config = dict(
    n_layer=9,
    d_model=128,
    n_head=4,
    n_kv_head=1,
    head_dim=32,
    d_mlp=512,
    vocab_size=3479,
    activation='gelu',
    norm='layernorm',
    norm_place='pre',
    norm_eps=1e-05,
    positions='rope',
    rope_base=1000000.0,
    rope_fraction=1.0,
    qk_norm=False,
    attn_scale=0.177,
    bias='none',
    tie_embeddings=True,
    parallel_block=False,
    extras=['capped logits'],
    init='uniform',
    init_std_qkv=0.0466,
    init_std_o=0.0,
    init_std_up=0.0466,
    init_std_down=0.0,
    optimizer='soap_variant',
    lr=0.00483,
    beta1=0.95,
    beta2=0.98,
    weight_decay=0.049,
    lr_head=0.0134,
    warmup_steps=200,
    schedule='wsd',
    decay_fraction=0.738,
    decay_shape='linear',
    final_lr_fraction=0.0,
    batch_tokens=32768,
    seq_len=256,
    doc_mask=False,
    train_tokens=101100000,
    steps=3086,
    dataset='wikipedia_en',
)
Each number is 50 + 15 x the weight over its row's rms, rounded and kept within 0 to 99. Layers, rows and columns count from 0. The size before them is the row's rms in percent of the matrix's.

# layer 6 attention query, 128x128, rms 0.108, rows 127, columns 0-127
098:37 45 54 72 31 43 33 20 40 34 79 67 33 70 40 62 54 52 35 47 61 40 52 58 42 60 43 55 72 58 48 68 43 56 60 55 62 64 43 48 36 45 39 80 42 51 76 52 43 51 40 57 70 61 57 69 41 66 57 51 52 50 24 45 46 60 56 55 58 59 58 45 41 73 72 40 02 52 29 50 80 76 38 50 40 51 41 52 43 57 69 20 32 69 42 27 41 51 62 23 68 60 39 42 69 55 47 71 72 28 40 49 37 74 44 18 46 39 57 16 67 25 63 63 60 42 65 71
# layer 6 attention key, 32x128, rms 0.101, rows 31, columns 0-127
101:36 54 47 49 60 57 54 82 60 40 68 27 32 50 37 33 44 32 44 51 49 51 34 65 68 46 16 50 45 39 40 61 50 47 56 70 72 33 38 63 26 67 63 33 39 49 44 35 21 57 36 63 37 56 59 22 62 40 52 71 51 60 41 57 22 42 63 47 51 54 71 64 63 30 54 52 61 66 53 60 69 74 53 47 75 45 40 60 85 41 62 55 62 32 51 66 72 38 98 64 39 49 21 49 66 53 32 36 68 64 36 34 28 60 24 49 55 47 27 43 29 60 52 23 58 32 60 46
# layer 6 attention value, 32x128, rms 0.126, rows 0-1, columns 0-127
101:48 35 52 57 31 65 58 79 37 45 35 33 37 48 72 49 60 67 62 40 74 39 83 51 40 76 45 52 44 39 48 45 67 34 53 63 66 52 52 63 44 67 44 66 42 63 39 63 55 48 49 28 53 42 69 64 33 69 43 21 71 43 70 91 75 50 69 48 46 24 46 49 47 61 38 59 67 44 44 41 44 74 68 28 66 54 56 43 67 33 26 68 69 49 30 47 58 31 51 73 37 37 36 55 59 25 58 29 28 47 36 37 70 62 62 30 70 38 38 66 47 65 31 16 41 73 40 56
105:69 22 40 48 34 28 62 58 49 36 25 28 78 49 44 34 66 72 36 56 56 40 45 37 61 42 50 52 63 58 57 56 48 71 52 56 47 17 72 79 58 48 46 73 28 20 57 55 57 45 31 39 52 55 39 31 48 59 48 32 55 56 46 54 18 65 46 42 37 63 26 83 60 61 41 70 65 54 41 70 39 49 67 69 55 68 42 41 61 59 34 46 37 27 60 51 48 57 74 50 35 33 44 64 47 92 44 38 44 51 79 58 51 25 24 80 56 56 48 53 47 51 58 19 81 60 43 46
# layer 6 attention output (transposed), 128x128, rms 0.125, rows 0-1,32-33,64-65,96, columns 0-127
106:43 47 52 48 20 15 36 46 59 42 38 41 53 60 43 67 57 46 44 53 29 41 44 46 57 66 27 54 56 49 59 53 50 41 66 47 78 57 21 67 61 42 77 56 38 48 54 30 23 37 31 78 09 65 47 41 70 43 72 51 43 47 88 46 27 39 45 62 42 73 17 62 47 48 60 47 42 34 41 40 37 49 55 49 48 25 58 57 77 78 70 66 50 46 62 54 27 54 66 56 66 62 44 70 50 45 17 56 56 57 49 39 32 54 50 47 30 52 63 31 14 26 31 55 68 62 52 62
096:53 37 71 33 17 60 45 55 51 41 18 63 46 43 67 47 70 54 47 18 34 41 72 51 48 62 18 36 40 51 40 65 55 64 34 59 73 93 42 44 73 67 35 47 43 69 75 66 57 18 39 59 72 45 48 55 38 57 45 49 43 43 40 72 25 40 50 84 38 27 58 41 30 26 24 28 40 34 21 29 46 53 66 27 65 57 73 38 54 40 44 53 50 51 48 54 51 49 55 47 27 50 63 37 58 46 43 57 60 52 39 36 78 56 64 57 48 55 44 33 40 30 51 45 44 22 57 54
100:61 49 56 23 41 78 59 51 30 50 30 39 64 51 55 35 33 56 43 49 68 59 70 51 43 70 28 41 39 67 58 35 45 58 39 52 58 46 46 31 40 55 32 61 54 52 41 58 45 29 48 39 55 75 46 76 11 48 49 54 71 88 17 73 63 41 41 61 72 50 61 64 48 50 38 18 21 76 48 58 33 55 50 63 55 59 40 27 35 26 66 69 24 31 24 49 86 45 54 54 41 44 38 47 37 28 58 36 64 60 60 59 32 52 59 47 36 44 31 49 44 55 58 41 50 63 72 84
086:38 71 39 69 75 00 62 62 47 64 69 39 47 38 51 67 43 48 76 66 66 55 21 60 34 42 22 66 52 46 21 20 54 47 64 52 59 36 70 60 53 56 52 64 51 49 18 41 48 60 51 27 41 40 47 49 50 31 43 45 50 52 50 43 50 61 60 44 48 41 41 45 57 48 64 61 51 72 77 44 60 57 29 62 43 68 38 74 53 36 46 43 44 58 09 37 61 57 11 41 65 36 73 59 46 69 58 26 51 59 65 60 50 63 50 56 30 55 47 61 55 88 51 40 63 57 28 38
106:24 47 55 57 61 56 65 60 69 35 44 59 51 35 36 24 81 75 62 59 64 54 36 69 42 41 49 69 35 41 44 34 55 47 52 51 42 30 90 38 50 45 42 40 53 71 77 45 45 62 59 40 83 48 50 47 49 63 43 53 51 42 20 49 38 48 88 72 45 32 56 36 81 26 38 61 69 65 56 43 68 48 27 30 63 66 27 48 29 23 55 60 51 44 30 35 58 76 45 65 58 51 45 16 29 47 31 46 60 41 47 55 49 69 71 62 75 38 66 45 40 62 38 64 58 72 49 48
121:58 64 40 58 61 36 46 52 36 74 78 48 22 57 40 42 23 49 69 43 41 66 34 60 63 74 51 53 44 35 20 35 31 50 66 47 43 39 36 51 16 59 43 20 26 47 42 42 75 90 50 49 21 33 64 45 55 48 49 45 42 43 48 50 41 34 47 46 70 72 44 32 60 40 80 71 53 34 62 78 56 57 64 77 51 28 50 47 36 64 55 47 39 82 33 55 49 33 61 29 58 38 27 65 45 52 37 50 53 43 49 58 60 40 31 39 29 31 81 51 57 40 62 55 43 77 68 58
097:49 72 26 44 29 41 53 71 52 47 64 34 70 55 83 65 88 51 47 27 66 37 69 53 44 80 39 40 58 57 32 59 56 54 55 49 37 38 51 41 53 42 35 42 36 56 43 26 55 38 52 22 69 62 62 41 56 53 49 53 54 45 58 74 36 43 84 54 40 35 47 17 35 50 40 44 54 36 29 20 41 81 65 16 47 43 36 58 45 52 37 47 55 61 27 30 51 30 39 34 26 44 22 53 46 51 61 46 42 60 52 18 50 44 60 39 43 57 41 51 29 77 42 25 39 35 72 72